Each number is 50 + 10 x the weight over its row's rms, rounded and kept within 0 to 99. Layers, rows and columns count from 0. The size before them is the row's rms in percent of the matrix's.

# layer 3 MLP up, 320x128, rms 0.0696, rows 285-303, columns 0-127
094:47 50 69 49 57 50 36 44 44 65 39 58 48 36 50 51 26 63 49 49 55 50 44 50 55 40 41 50 62 62 34 67 62 50 38 65 39 56 58 50 51 59 43 54 51 65 51 38 45 55 60 46 70 62 41 49 59 46 48 46 38 49 44 50 47 46 40 55 54 65 48 69 51 47 67 42 53 55 35 50 56 57 59 51 39 45 34 51 62 27 49 55 40 53 52 48 73 32 53 60 38 49 48 37 53 35 45 53 60 45 65 67 53 56 78 64 63 61 47 53 46 61 51 71 56 51 67 40
116:45 53 50 46 47 56 85 54 40 49 43 63 42 45 51 49 48 26 33 59 49 46 40 63 47 47 28 45 50 52 49 49 55 58 66 36 45 63 48 57 46 46 52 53 60 39 52 66 45 47 59 51 39 52 73 45 31 52 60 47 45 60 70 57 61 55 43 63 53 43 44 59 47 51 42 42 67 61 42 51 48 53 80 45 49 29 65 50 41 69 46 48 47 48 77 50 40 42 51 30 41 50 57 47 54 43 50 44 53 56 60 66 59 39 55 54 67 50 57 41 53 62 60 51 46 53 48 48
098:41 39 53 49 51 50 29 50 60 52 55 34 70 36 39 64 48 43 60 59 58 56 34 54 60 57 45 45 64 47 68 52 39 33 39 48 53 51 54 67 60 62 34 62 42 52 59 57 48 51 63 42 52 55 51 43 53 65 43 45 54 51 32 58 54 54 38 64 75 43 61 53 57 39 65 54 53 60 54 46 43 65 35 39 38 59 56 35 81 47 48 43 39 55 49 66 52 50 67 56 51 52 43 66 45 62 35 50 50 36 53 65 36 69 47 48 61 42 36 50 49 55 52 56 55 47 52 42
093:62 56 60 34 39 61 48 54 65 54 65 62 37 58 58 48 55 50 47 46 68 62 36 51 68 71 48 43 56 47 63 54 43 70 37 56 45 55 40 29 41 52 43 43 29 47 42 61 54 65 50 64 50 35 72 43 59 53 57 50 36 44 46 41 52 55 42 45 51 48 28 54 50 50 47 37 53 29 55 64 28 53 41 50 46 45 55 53 48 58 64 49 52 58 60 44 59 34 40 49 38 44 53 33 53 50 50 63 61 41 51 56 47 42 42 37 66 71 49 50 39 48 49 47 64 48 64 59
112:62 73 69 34 53 62 61 58 43 27 46 57 58 47 61 52 48 51 62 55 43 68 40 41 53 53 50 51 46 53 63 42 33 46 65 49 64 54 51 47 54 53 69 60 45 62 45 56 42 36 51 51 35 60 28 53 58 44 41 64 42 51 59 41 52 51 38 47 60 50 42 63 64 37 35 46 63 56 37 44 41 57 53 63 60 46 53 54 54 69 59 48 43 54 53 35 25 59 51 61 59 56 56 42 30 44 48 37 50 54 31 51 45 40 50 29 52 70 55 52 48 46 44 44 53 48 56 34
092:52 39 63 51 49 75 49 52 57 45 52 43 50 54 48 44 65 56 53 58 46 55 26 47 52 50 69 62 49 48 36 30 62 42 70 50 54 53 46 48 51 55 51 43 50 71 43 39 46 46 36 58 41 33 51 38 59 54 49 51 47 45 41 59 41 47 51 39 61 59 52 75 56 54 31 29 72 44 38 58 46 59 52 51 31 49 49 56 61 43 72 43 60 41 46 64 44 41 59 53 61 47 47 61 33 54 59 47 62 56 57 44 71 53 48 42 71 55 44 54 57 42 42 49 49 71 42 58
072:56 35 51 55 59 51 41 54 44 42 33 36 47 51 37 45 46 58 47 56 58 45 46 72 55 48 57 40 67 47 42 54 42 53 61 41 49 36 62 58 49 31 31 47 52 63 64 33 42 39 49 34 58 40 67 46 43 54 48 43 62 45 55 47 36 35 53 59 40 56 50 64 38 42 37 36 57 32 49 59 40 64 43 43 57 36 42 45 52 59 44 55 57 56 42 46 61 59 50 71 47 59 49 57 32 79 40 34 35 39 64 49 44 51 56 53 58 49 50 47 68 59 52 62 60 39 43 64
094:50 60 44 56 44 61 64 47 51 28 71 64 51 63 44 49 56 38 54 40 55 68 51 32 45 53 56 42 52 59 56 58 63 59 51 47 20 37 45 49 57 46 36 48 56 27 56 61 40 53 52 56 44 45 43 56 54 55 37 61 51 48 60 44 55 65 54 45 50 28 51 46 68 46 54 61 34 49 51 36 44 38 49 48 38 66 49 64 54 51 76 50 43 56 43 43 48 60 52 60 53 38 54 58 44 39 51 39 59 41 46 52 55 36 28 43 30 44 49 54 49 49 61 48 36 63 24 54
089:51 50 45 43 46 59 56 42 53 56 48 48 44 72 38 49 47 44 43 49 65 21 38 47 54 46 45 49 55 43 49 43 51 61 52 37 39 42 59 64 53 54 50 44 58 49 51 46 48 42 43 67 30 42 75 60 47 44 43 60 67 50 67 54 53 66 41 65 63 45 34 22 64 50 58 44 46 65 62 42 36 34 52 38 46 32 46 41 62 50 38 51 52 59 55 47 54 51 54 51 32 60 58 44 39 42 49 56 60 45 27 48 47 54 55 46 43 61 52 38 20 49 56 57 52 52 63 50
102:46 69 47 41 54 63 46 41 39 67 64 46 44 26 39 37 48 71 32 45 50 39 54 53 35 23 54 47 41 55 49 44 57 60 41 41 51 51 66 41 43 40 45 53 57 44 44 47 49 47 41 51 60 39 55 52 54 37 45 69 54 48 54 38 52 46 53 50 53 41 64 40 54 46 44 55 34 53 66 52 47 46 57 46 57 56 52 52 30 67 61 58 44 50 29 44 34 51 51 32 45 59 49 52 52 20 52 50 53 58 64 32 48 47 38 45 42 60 59 45 54 42 73 70 58 49 49 40
099:41 72 48 46 57 52 17 65 53 51 58 55 51 52 50 38 47 45 64 55 35 56 57 36 52 34 59 45 45 38 64 57 42 37 33 42 36 67 33 41 45 55 52 63 52 49 46 39 40 49 40 46 41 58 50 49 45 64 58 48 54 69 77 47 56 51 38 52 45 41 41 51 49 49 52 37 56 51 48 36 53 49 51 53 49 38 72 68 50 71 36 43 49 56 42 33 44 60 37 38 54 59 46 53 46 47 56 34 45 55 43 58 59 59 44 41 51 52 62 47 72 36 37 56 54 41 39 43
112:43 56 46 46 61 71 50 44 48 61 42 60 72 36 61 60 54 49 63 52 53 37 50 36 59 48 32 67 62 51 42 52 23 44 47 60 28 46 38 55 51 37 62 66 56 47 48 42 62 52 39 60 46 35 46 51 51 56 35 55 53 51 37 55 64 48 46 55 64 48 59 60 39 62 54 44 55 53 41 52 54 49 26 40 47 38 34 45 53 50 53 30 58 53 77 44 52 60 49 37 52 76 53 49 55 49 40 55 51 58 64 51 38 48 58 45 52 48 50 43 40 47 52 74 52 46 59 38
114:59 66 47 57 54 58 66 44 58 41 48 47 53 67 75 74 57 39 48 61 50 45 64 37 50 46 53 56 52 42 55 52 64 54 55 58 55 55 46 64 43 45 38 51 53 62 35 61 60 53 56 64 31 56 27 57 48 37 53 62 56 41 44 50 54 65 64 52 58 54 45 37 40 74 45 72 48 56 47 49 48 42 47 61 54 42 52 54 29 57 34 30 49 47 61 54 62 71 49 62 52 57 54 35 35 52 45 67 42 43 57 38 35 45 60 43 47 39 46 50 48 38 38 52 55 58 55 63
103:40 58 62 48 53 43 32 48 36 67 50 62 54 27 47 41 57 62 39 32 56 42 49 46 44 59 57 28 45 56 49 76 39 57 61 54 49 51 50 50 51 48 59 59 54 30 51 43 54 33 55 37 67 45 45 51 35 43 46 46 56 67 44 48 56 47 46 46 50 40 45 56 46 53 45 41 59 29 49 36 48 52 36 46 56 50 47 81 53 39 54 32 45 69 45 32 66 39 42 36 38 42 50 55 43 65 46 52 37 47 56 56 59 47 47 34 51 47 60 55 45 55 75 47 52 43 47 41
105:67 49 70 61 53 67 57 57 39 50 35 37 40 57 48 44 56 51 62 42 60 55 36 68 57 50 46 62 42 58 38 50 41 57 47 63 47 46 58 82 47 47 51 68 38 76 54 46 42 35 41 46 35 49 45 25 54 51 63 58 58 40 50 53 44 52 53 54 50 39 42 54 42 46 54 48 64 56 54 29 35 53 49 43 38 55 55 28 49 43 57 57 64 48 44 65 40 57 59 65 58 63 41 60 31 50 53 37 58 52 61 51 39 59 51 39 66 56 47 56 44 51 43 61 51 46 52 48
106:37 51 52 51 49 58 67 25 47 50 61 50 51 52 55 61 61 55 57 33 44 52 54 44 44 56 72 52 35 41 70 67 57 52 20 25 55 60 60 43 43 66 54 46 43 56 42 38 61 57 47 60 58 42 47 59 49 45 63 62 50 50 47 47 50 53 49 49 59 62 34 49 48 52 38 57 52 57 60 46 46 39 47 69 36 47 56 62 31 49 46 48 53 41 65 46 47 50 51 40 44 39 47 36 64 52 63 59 36 55 47 51 47 33 49 38 54 75 49 52 22 42 59 37 48 54 57 42
106:52 50 46 71 52 29 40 51 48 44 45 53 24 54 62 44 41 63 41 34 44 51 46 47 54 34 56 44 69 60 51 52 69 55 47 49 40 51 59 36 51 31 55 38 57 48 58 43 54 54 66 55 56 44 50 62 37 43 69 40 48 50 53 58 41 37 39 40 43 59 60 43 66 46 52 57 39 48 69 62 67 38 56 49 51 45 68 56 53 59 59 45 55 56 49 57 73 35 41 56 60 33 41 56 67 39 52 57 57 44 66 32 54 53 39 47 48 45 51 45 46 39 68 55 47 25 48 58
105:46 58 47 45 52 46 52 44 46 26 56 34 48 47 64 39 35 57 39 43 27 52 60 36 47 49 56 49 38 41 29 58 44 48 59 46 29 45 31 62 39 50 19 45 28 51 59 53 50 40 52 48 36 47 52 49 36 41 50 47 40 41 67 46 63 56 47 65 59 44 52 35 53 53 55 36 61 60 49 21 50 41 51 66 35 48 53 48 53 37 62 39 46 63 56 42 59 46 49 48 52 44 61 48 55 42 33 57 40 54 33 51 44 58 58 55 47 41 43 58 43 59 60 44 53 54 42 61
111:50 72 43 44 39 38 44 49 44 49 55 54 44 45 51 45 30 59 67 39 45 60 65 48 68 49 46 45 64 38 46 47 61 34 50 56 58 50 31 34 62 69 55 49 62 40 45 52 56 62 50 57 55 42 48 45 36 49 46 51 47 32 61 48 45 55 70 55 41 59 47 41 77 43 30 40 50 51 78 56 57 53 57 60 61 41 48 67 60 40 48 52 39 65 60 40 66 41 42 43 44 36 57 42 63 54 47 55 52 61 41 53 53 50 38 59 40 56 51 54 29 40 42 45 45 55 60 62
# layer 3 MLP down (transposed), 320x128, rms 0.0535, rows 285-302, columns 0-127
094:64 25 58 49 41 43 67 54 60 28 59 50 66 58 48 65 60 39 28 40 47 55 56 55 33 51 60 51 47 46 32 41 37 59 59 30 70 52 64 43 61 27 48 44 44 32 45 47 68 53 59 53 48 34 54 56 50 48 52 44 50 58 55 59 38 44 48 63 47 49 60 48 44 56 38 53 50 49 29 51 48 40 49 41 48 53 51 41 52 57 40 57 61 32 46 38 62 64 54 55 66 55 47 54 42 46 46 37 38 49 28 63 58 64 35 44 56 62 46 43 47 46 53 34 65 51 51 52
112:32 47 46 49 58 67 56 36 59 54 52 53 50 45 44 40 45 30 56 54 47 46 50 52 45 53 53 44 63 56 53 41 48 67 46 29 49 35 58 22 51 36 66 59 61 49 59 54 47 77 38 34 41 55 63 55 55 35 59 55 50 50 70 42 61 58 51 71 58 56 59 49 70 56 41 45 59 63 38 57 45 53 48 46 39 58 67 54 43 47 41 45 34 55 52 42 50 45 53 32 60 51 54 61 44 58 35 68 62 47 50 55 39 55 51 56 51 59 51 39 47 44 59 69 54 40 73 45
099:53 57 51 47 43 44 53 40 33 34 43 52 70 38 54 47 20 60 38 54 60 44 62 43 60 58 51 45 45 56 66 50 42 46 56 48 28 40 61 52 35 44 48 62 42 55 67 62 43 46 35 53 49 35 53 51 51 60 48 24 47 50 40 50 42 63 47 59 66 43 47 49 48 64 69 60 39 50 59 63 38 55 43 51 61 54 49 44 60 39 43 25 45 56 53 55 41 44 43 53 30 71 48 52 47 64 50 48 41 52 39 62 54 34 32 39 32 54 50 41 61 55 47 50 55 46 46 62
091:60 57 50 64 44 48 72 62 55 56 43 43 62 52 49 44 64 36 31 41 54 51 47 40 60 53 44 37 49 54 51 61 64 35 43 59 36 48 46 50 33 57 42 28 42 47 57 52 54 58 35 58 41 54 41 40 62 37 45 29 55 61 61 43 32 46 62 58 54 54 43 61 61 48 42 25 36 45 61 42 49 51 49 39 43 54 73 60 60 52 71 53 67 49 42 52 60 47 44 61 56 46 50 43 58 52 51 65 48 66 64 47 64 45 42 76 31 51 46 51 59 40 54 42 48 53 42 51
112:84 47 51 40 45 64 33 47 39 67 54 40 38 53 55 55 46 29 71 60 42 55 59 43 50 42 55 40 24 33 65 45 43 39 63 56 58 63 51 54 72 52 43 62 46 57 49 54 43 46 44 49 39 58 54 50 67 57 45 66 62 54 50 48 49 43 47 45 38 52 39 53 50 47 24 49 53 48 37 47 51 52 46 24 46 42 51 46 57 53 59 52 45 57 63 55 37 49 57 43 63 43 62 42 53 32 34 49 42 50 42 45 54 41 50 50 42 66 55 28 53 58 51 42 59 54 48 42
093:37 62 72 43 48 57 49 38 43 67 36 44 49 52 51 34 44 56 53 49 61 57 45 40 56 40 68 51 49 64 62 51 74 47 44 65 50 44 46 67 43 51 40 51 40 59 41 50 60 39 36 46 50 57 61 48 40 60 42 64 59 57 45 56 47 67 48 44 52 60 26 55 42 51 43 47 69 40 64 52 51 47 41 53 58 48 45 50 47 52 44 60 50 48 51 50 25 63 34 58 57 76 58 60 40 33 52 33 41 48 38 73 48 39 43 42 66 39 48 39 51 45 49 62 61 58 38 53
073:44 47 55 59 32 29 55 55 46 50 43 43 63 61 42 46 51 55 63 52 53 60 60 66 47 44 61 36 58 61 23 65 46 48 51 41 53 55 58 46 40 44 65 45 51 51 40 57 49 48 55 44 46 23 64 46 52 53 53 50 40 41 44 62 50 56 37 41 63 46 41 50 48 52 64 36 54 56 60 46 40 37 61 58 52 55 56 72 59 56 57 51 35 45 47 60 49 41 38 41 71 50 47 60 38 54 53 47 71 43 57 31 74 46 63 63 53 52 63 70 48 29 63 40 64 48 48 53
090:37 37 54 46 58 61 47 52 56 42 58 52 46 56 48 36 57 54 45 49 56 50 62 64 23 48 46 42 47 56 64 38 49 67 43 42 45 41 40 47 63 49 49 36 60 34 60 49 50 41 46 55 32 61 48 43 45 47 58 44 56 36 62 47 49 54 45 35 62 41 64 44 54 39 31 56 63 56 59 19 43 48 58 51 65 52 62 69 45 36 47 39 32 62 51 51 52 45 32 33 48 56 50 62 40 45 41 41 51 46 59 45 48 51 49 45 35 37 35 26 63 42 62 42 35 54 34 57
086:33 54 53 43 54 53 38 37 56 60 36 49 42 60 45 45 41 43 30 51 52 31 32 42 43 53 41 55 40 35 52 58 53 56 49 52 52 59 54 60 46 51 55 33 40 44 34 44 54 54 54 51 31 70 49 56 60 56 38 72 66 50 54 54 54 46 37 53 46 51 44 50 69 54 53 52 44 56 50 36 39 36 51 43 52 32 51 39 42 45 52 51 69 48 46 39 43 37 34 40 37 45 54 58 49 35 56 60 57 67 32 47 41 60 28 69 36 44 61 29 54 42 43 34 40 57 39 61
094:76 41 53 46 43 42 62 67 56 64 44 52 67 70 52 40 48 36 59 36 47 59 55 63 45 75 48 49 48 34 46 51 35 39 45 42 52 49 58 54 44 58 49 46 39 47 45 40 59 43 50 31 42 51 43 57 49 45 53 53 55 49 74 57 51 47 44 40 51 62 44 46 51 51 46 37 61 46 39 52 76 39 45 35 36 56 41 62 58 58 65 60 43 46 32 50 55 48 62 34 55 48 48 46 58 59 58 27 69 33 37 46 42 40 63 69 59 54 54 57 36 48 62 46 42 49 54 55
090:52 63 45 53 53 69 62 47 34 62 49 56 36 56 46 48 44 50 58 39 59 63 34 38 49 71 35 61 63 52 57 59 45 43 64 53 45 43 57 48 47 56 57 34 47 36 55 45 44 65 50 57 54 48 50 45 75 56 47 53 41 37 28 44 52 56 39 47 57 58 45 57 60 47 48 62 32 60 34 81 64 53 39 49 40 48 41 48 37 57 48 62 50 30 64 47 68 48 52 60 52 40 56 65 62 45 51 58 45 50 55 44 69 42 62 55 33 46 34 56 61 47 60 39 45 54 61 44
114:50 54 49 38 66 45 58 42 55 42 43 58 59 45 65 57 50 40 66 36 49 46 55 41 57 62 46 39 42 52 62 55 39 37 41 57 42 62 56 47 61 50 46 61 45 45 47 33 56 80 43 52 42 44 69 48 51 53 42 46 50 61 38 55 68 47 54 63 66 42 46 44 37 50 68 58 51 38 61 50 48 66 42 33 30 54 48 71 39 46 53 40 59 48 43 61 54 57 59 39 66 45 41 38 49 63 50 65 57 43 38 39 57 48 62 43 45 62 61 52 44 39 50 56 40 81 62 38
110:40 49 41 59 30 39 59 56 41 62 39 49 55 44 58 27 55 53 51 56 43 63 42 39 70 76 51 55 58 41 58 62 35 51 55 49 50 51 47 49 52 65 56 51 50 53 48 54 42 63 54 54 42 41 57 44 67 52 45 45 61 48 45 62 36 58 56 39 45 60 56 51 49 65 47 52 44 62 58 51 49 46 59 63 40 46 29 49 61 36 75 46 38 20 45 65 61 39 50 51 47 32 40 42 62 62 49 64 43 40 35 54 52 30 53 37 61 52 36 48 36 54 50 56 56 48 66 38
102:33 58 59 61 63 42 64 47 37 58 50 57 40 40 73 57 48 63 18 27 47 64 41 47 38 70 50 42 54 52 54 52 41 45 59 60 38 42 40 60 72 56 45 53 48 41 59 48 62 49 62 47 50 49 39 54 63 60 49 40 40 54 52 40 51 60 64 46 63 38 42 48 31 52 44 45 64 35 59 47 46 60 50 56 43 41 42 64 45 35 47 70 54 54 32 44 53 44 43 49 49 52 44 55 44 31 42 61 42 42 59 37 72 59 51 35 58 49 58 65 56 47 49 48 49 44 48 41
113:63 37 44 51 68 60 59 57 54 65 39 33 57 71 47 51 37 57 69 54 51 58 37 39 50 53 23 45 38 31 50 56 65 37 44 65 48 47 58 61 65 33 65 41 40 63 45 40 56 54 45 22 49 51 47 48 66 57 62 47 58 53 53 48 29 58 49 52 65 55 58 55 51 44 38 48 39 64 50 34 51 58 36 50 47 46 54 37 43 40 48 48 59 52 60 66 50 46 48 52 65 53 59 55 41 53 53 49 47 44 49 48 45 60 22 44 56 48 49 58 44 38 46 65 52 41 46 66
110:50 57 58 35 41 41 57 46 41 44 61 52 28 59 53 52 53 53 60 67 52 56 57 39 41 47 67 39 44 50 58 52 65 64 34 48 53 55 46 35 30 52 55 52 38 56 30 56 55 48 53 72 68 61 56 61 53 55 48 50 52 54 46 30 61 48 53 48 55 52 53 49 48 53 36 34 36 57 65 52 35 53 35 75 59 56 55 39 43 30 55 56 52 50 53 51 44 51 30 45 34 42 43 65 42 62 47 65 53 54 50 44 40 50 51 61 46 67 59 45 44 41 48 58 33 63 71 30
107:67 47 41 50 35 24 42 59 37 60 66 60 54 48 41 27 54 60 70 52 48 45 54 36 55 62 54 61 58 57 38 47 44 57 47 40 72 43 50 41 57 51 42 70 52 40 53 37 52 40 50 49 46 45 67 57 51 48 53 39 59 38 45 43 54 56 53 66 46 48 56 40 54 49 51 38 57 49 55 41 43 46 49 42 57 42 47 44 49 51 46 55 36 57 47 54 62 69 58 67 34 51 67 48 56 36 43 60 50 48 38 32 47 63 68 59 65 45 48 62 53 61 58 60 28 28 71 54
107:52 60 55 42 50 60 23 47 45 40 53 44 62 42 71 60 39 48 49 37 40 54 44 37 56 46 30 43 60 53 57 58 52 78 64 43 40 37 47 52 59 43 52 55 35 38 53 44 66 53 51 45 61 48 46 28 46 59 40 53 52 54 42 46 46 41 38 44 58 52 59 30 37 71 43 53 30 54 54 58 30 57 35 66 48 54 56 54 44 49 46 63 51 41 45 47 36 57 58 58 59 41 49 42 45 50 58 44 60 53 49 33 40 57 31 69 40 38 50 43 39 56 45 53 54 54 54 75
# layer 3 MLP gate, 320x128, rms 0.0811, rows 286-303, columns 0-127
113:39 47 31 63 39 56 49 53 45 71 52 47 44 35 41 40 46 53 40 27 51 49 50 43 46 61 42 68 52 53 50 67 76 46 35 58 23 45 43 34 54 57 40 48 53 34 54 38 54 62 64 44 57 43 49 43 49 53 74 47 43 56 73 61 68 48 44 51 54 54 53 39 53 54 42 45 51 60 57 56 56 59 61 56 50 58 60 60 36 40 58 55 44 49 36 69 38 46 47 46 44 42 53 55 57 56 66 69 57 42 55 56 56 51 54 67 59 30 51 49 46 58 60 40 41 47 36 42
099:47 55 42 55 46 49 21 59 74 57 59 39 32 50 49 50 50 45 57 38 46 47 43 46 52 43 50 38 58 34 41 50 54 43 36 57 39 47 51 54 54 62 39 34 43 49 59 39 52 68 67 52 46 57 51 37 44 44 51 49 55 22 42 49 54 25 42 68 53 62 48 46 47 35 42 42 49 54 48 55 65 45 53 66 43 36 59 33 61 48 45 54 50 48 44 58 62 54 74 72 57 43 54 50 45 38 54 48 47 48 44 47 31 59 57 49 74 47 45 54 39 43 54 55 44 44 29 39
091:34 56 39 82 63 42 58 45 32 41 45 46 70 57 50 50 46 54 56 30 39 33 61 57 46 41 58 58 43 53 60 60 74 36 65 49 52 59 54 49 54 42 45 48 58 34 46 39 46 52 48 50 56 57 39 39 47 43 40 55 50 64 52 55 50 55 65 62 45 57 50 43 42 53 57 55 28 62 46 45 59 44 64 51 50 44 70 62 41 54 31 44 48 42 41 44 40 59 45 42 65 49 36 51 72 67 64 50 52 61 60 39 62 60 43 54 43 35 53 68 47 39 38 58 48 50 46 45
116:50 58 49 59 44 37 33 69 59 42 37 47 55 45 45 23 50 47 47 36 51 48 45 46 48 59 50 45 65 64 48 56 53 46 41 55 45 53 43 57 53 46 42 33 47 36 36 47 42 46 46 50 57 57 55 54 43 50 53 40 42 43 69 59 52 51 56 68 37 41 65 55 55 40 72 34 47 65 47 42 39 49 50 51 49 54 45 65 53 68 57 51 42 60 57 48 45 57 61 51 78 49 36 57 64 52 62 42 59 54 71 64 59 42 25 58 58 42 63 53 38 45 40 78 56 51 45 67
092:39 51 31 65 49 58 36 44 58 48 46 50 36 57 52 39 55 35 38 50 51 40 38 47 46 45 68 59 55 39 41 45 71 34 52 32 36 59 50 54 65 43 43 25 51 55 25 37 51 48 67 64 66 42 48 30 51 64 67 36 42 35 54 62 55 29 51 51 29 55 69 49 45 56 45 39 69 52 54 64 55 46 54 50 36 41 68 55 53 35 63 55 52 34 44 56 54 47 60 49 44 40 41 56 67 43 53 51 56 56 54 46 54 50 49 58 45 54 54 48 48 48 42 54 51 46 51 53
064:33 27 45 72 55 22 46 62 73 46 49 49 38 58 53 54 56 69 37 67 53 44 40 51 55 59 55 62 65 51 44 45 48 46 28 50 50 44 48 62 51 29 50 52 59 36 59 27 46 39 39 54 56 49 62 44 38 42 57 38 37 49 44 49 63 55 66 60 39 72 63 51 71 43 55 52 46 53 56 52 66 48 57 41 54 41 50 40 38 51 61 45 51 35 50 52 62 46 30 62 49 39 54 47 60 55 45 57 42 52 44 31 49 54 55 46 57 46 41 43 48 61 51 42 55 52 58 49
090:53 47 48 60 44 52 75 55 53 35 44 47 48 47 32 41 63 47 49 50 45 57 47 49 65 46 67 46 58 67 39 51 52 73 58 45 38 42 60 42 37 27 40 54 49 71 56 53 45 60 48 46 62 53 70 68 56 42 46 39 71 40 51 41 40 57 62 54 50 53 50 55 53 52 40 58 38 44 64 59 48 39 28 36 61 35 44 48 64 49 52 45 50 42 51 44 72 57 50 71 44 48 43 67 55 57 60 57 51 49 65 66 36 38 54 58 52 57 51 50 51 54 67 58 66 44 60 55
091:56 55 52 47 55 53 56 36 38 39 63 44 45 45 54 44 65 64 69 53 59 40 58 54 56 53 46 58 42 70 45 45 33 65 58 47 43 51 61 46 54 44 45 59 50 67 51 39 54 50 45 46 59 39 47 48 35 54 58 48 52 40 45 47 33 36 61 40 51 50 36 48 56 43 44 51 35 46 55 54 41 38 40 42 41 83 34 42 56 40 55 58 48 48 61 50 60 51 42 69 57 62 39 57 44 60 56 36 53 28 55 31 26 40 57 54 52 56 49 51 52 61 66 58 63 50 83 57
098:63 51 57 49 45 41 49 61 52 43 41 58 57 58 51 45 35 34 57 51 47 63 47 43 68 70 41 65 68 46 40 63 50 58 47 54 50 55 44 52 55 68 52 42 33 54 34 55 57 49 55 34 53 58 46 53 59 71 58 50 44 38 66 59 58 42 42 56 52 56 58 52 39 41 57 40 71 62 41 34 69 56 54 66 50 45 46 56 49 32 34 51 50 42 52 58 59 53 65 52 50 33 55 62 47 58 61 37 46 57 32 49 39 49 82 59 70 48 42 59 39 49 37 48 40 47 60 48
094:42 45 61 56 36 47 58 54 40 43 47 39 38 49 52 42 55 45 51 35 48 44 62 40 46 80 40 49 61 64 45 51 42 45 64 49 47 41 55 52 56 40 38 43 53 57 55 61 39 49 52 45 44 40 48 64 51 40 43 50 52 40 38 54 47 46 42 68 55 33 45 62 74 50 45 53 60 63 53 57 63 46 45 55 45 54 41 44 36 21 67 51 45 53 58 72 62 66 56 31 65 47 56 32 59 48 48 49 50 55 38 56 38 61 61 74 43 51 47 65 41 58 45 59 28 59 55 40
107:52 51 44 62 62 41 37 51 46 60 48 55 43 57 51 50 66 44 54 49 37 38 52 37 47 49 36 52 59 44 33 56 41 47 34 67 54 51 54 50 53 48 57 49 45 55 53 37 53 62 55 54 63 40 65 43 49 58 60 48 51 34 26 55 47 39 47 55 45 37 63 44 25 49 53 53 45 62 46 52 58 53 43 49 47 41 69 51 41 34 41 43 40 27 40 42 70 64 54 62 49 59 53 55 56 52 35 53 31 41 62 37 19 48 53 65 58 67 33 60 34 52 46 62 65 44 41 47
111:43 53 25 39 52 40 43 65 57 54 42 46 62 49 47 37 49 57 48 48 55 36 63 59 45 27 53 46 29 44 44 32 54 42 51 29 56 53 44 33 52 31 68 61 62 40 52 49 49 36 35 50 48 32 55 50 26 52 52 44 53 54 46 72 58 51 55 58 49 40 46 43 44 40 42 39 59 31 41 53 49 34 61 35 46 25 59 54 48 55 54 51 59 52 47 48 29 45 66 37 36 51 52 44 58 48 50 52 46 53 37 41 43 52 36 47 47 52 52 44 63 64 60 54 35 43 34 46
095:49 46 51 57 59 46 35 28 46 68 51 59 44 42 57 50 48 39 42 40 41 44 50 42 48 42 44 44 67 45 61 69 43 39 38 61 48 52 52 49 54 59 60 33 43 60 46 35 63 64 63 61 65 55 49 28 38 45 47 46 41 38 46 48 65 48 52 56 48 45 71 36 44 63 64 40 59 45 53 60 68 52 37 60 38 57 52 68 39 32 39 54 63 54 55 26 71 42 47 51 40 38 60 48 74 48 43 54 35 38 62 48 53 56 57 55 60 50 52 54 41 48 44 62 56 49 57 42
112:49 68 43 48 31 38 40 51 52 41 62 43 47 52 52 33 50 20 52 15 31 42 43 54 52 68 67 38 43 54 64 57 53 58 46 48 58 55 49 66 42 56 57 68 44 41 45 62 50 46 49 49 40 58 51 62 28 42 41 58 56 37 72 53 54 44 45 55 37 53 54 38 49 48 39 50 37 53 51 46 44 45 61 62 50 54 43 58 36 67 53 49 64 48 57 56 32 52 51 57 62 43 43 45 66 41 55 48 59 64 35 43 57 47 47 37 42 63 63 41 58 45 49 52 44 58 62 45
104:49 64 49 41 47 48 61 49 40 40 68 59 30 57 63 43 48 33 57 64 40 42 54 48 62 54 58 36 47 62 40 37 51 63 56 43 50 49 55 44 31 55 60 48 46 57 43 64 39 38 45 55 63 50 50 55 49 53 49 45 70 45 39 49 44 60 69 57 46 68 31 45 41 33 34 43 40 57 50 72 48 49 50 64 66 52 50 61 51 51 36 68 59 63 57 53 45 58 48 57 36 52 53 55 40 61 49 45 48 47 47 70 31 51 37 50 46 55 52 51 57 51 62 57 31 57 83 49
108:46 58 40 54 62 41 42 71 48 56 66 59 75 63 44 44 70 40 58 52 45 39 59 47 54 64 47 55 37 39 36 52 31 57 49 48 68 53 49 59 52 67 45 64 43 39 38 60 48 47 47 49 54 49 58 48 47 62 53 48 58 47 47 53 52 62 53 77 41 44 49 42 43 35 41 41 62 46 41 42 55 49 49 39 50 31 61 58 58 39 41 62 41 41 49 43 52 67 56 60 28 66 69 34 37 54 49 45 42 44 28 45 41 54 59 60 57 62 44 53 59 69 39 53 43 50 45 48
105:43 52 46 65 46 26 53 53 49 43 61 37 48 36 45 28 53 49 51 49 39 58 58 45 72 43 73 55 39 49 47 38 47 56 64 52 55 56 55 63 57 53 43 67 42 53 50 57 38 25 49 50 54 49 49 65 57 51 41 36 51 27 55 51 38 59 62 69 55 55 49 59 69 35 55 39 57 56 58 56 57 31 62 48 48 56 45 49 67 40 48 46 44 55 39 42 51 49 55 55 48 41 64 57 56 44 37 53 53 49 25 44 61 52 65 51 51 36 56 71 64 66 46 35 37 49 61 46
097:44 43 45 61 57 50 57 56 51 62 58 50 52 56 32 25 75 49 40 32 66 42 49 58 37 36 56 52 36 48 48 61 55 68 37 51 39 44 69 52 41 34 44 49 47 69 60 50 49 40 48 48 56 63 57 50 54 51 54 48 53 52 50 60 50 51 40 59 51 44 55 59 40 53 55 50 56 45 38 56 54 48 44 51 39 37 66 38 43 42 46 60 49 57 34 45 45 49 64 62 60 46 42 62 56 21 56 42 47 61 59 38 72 57 58 60 59 43 54 56 69 76 60 49 51 40 30 36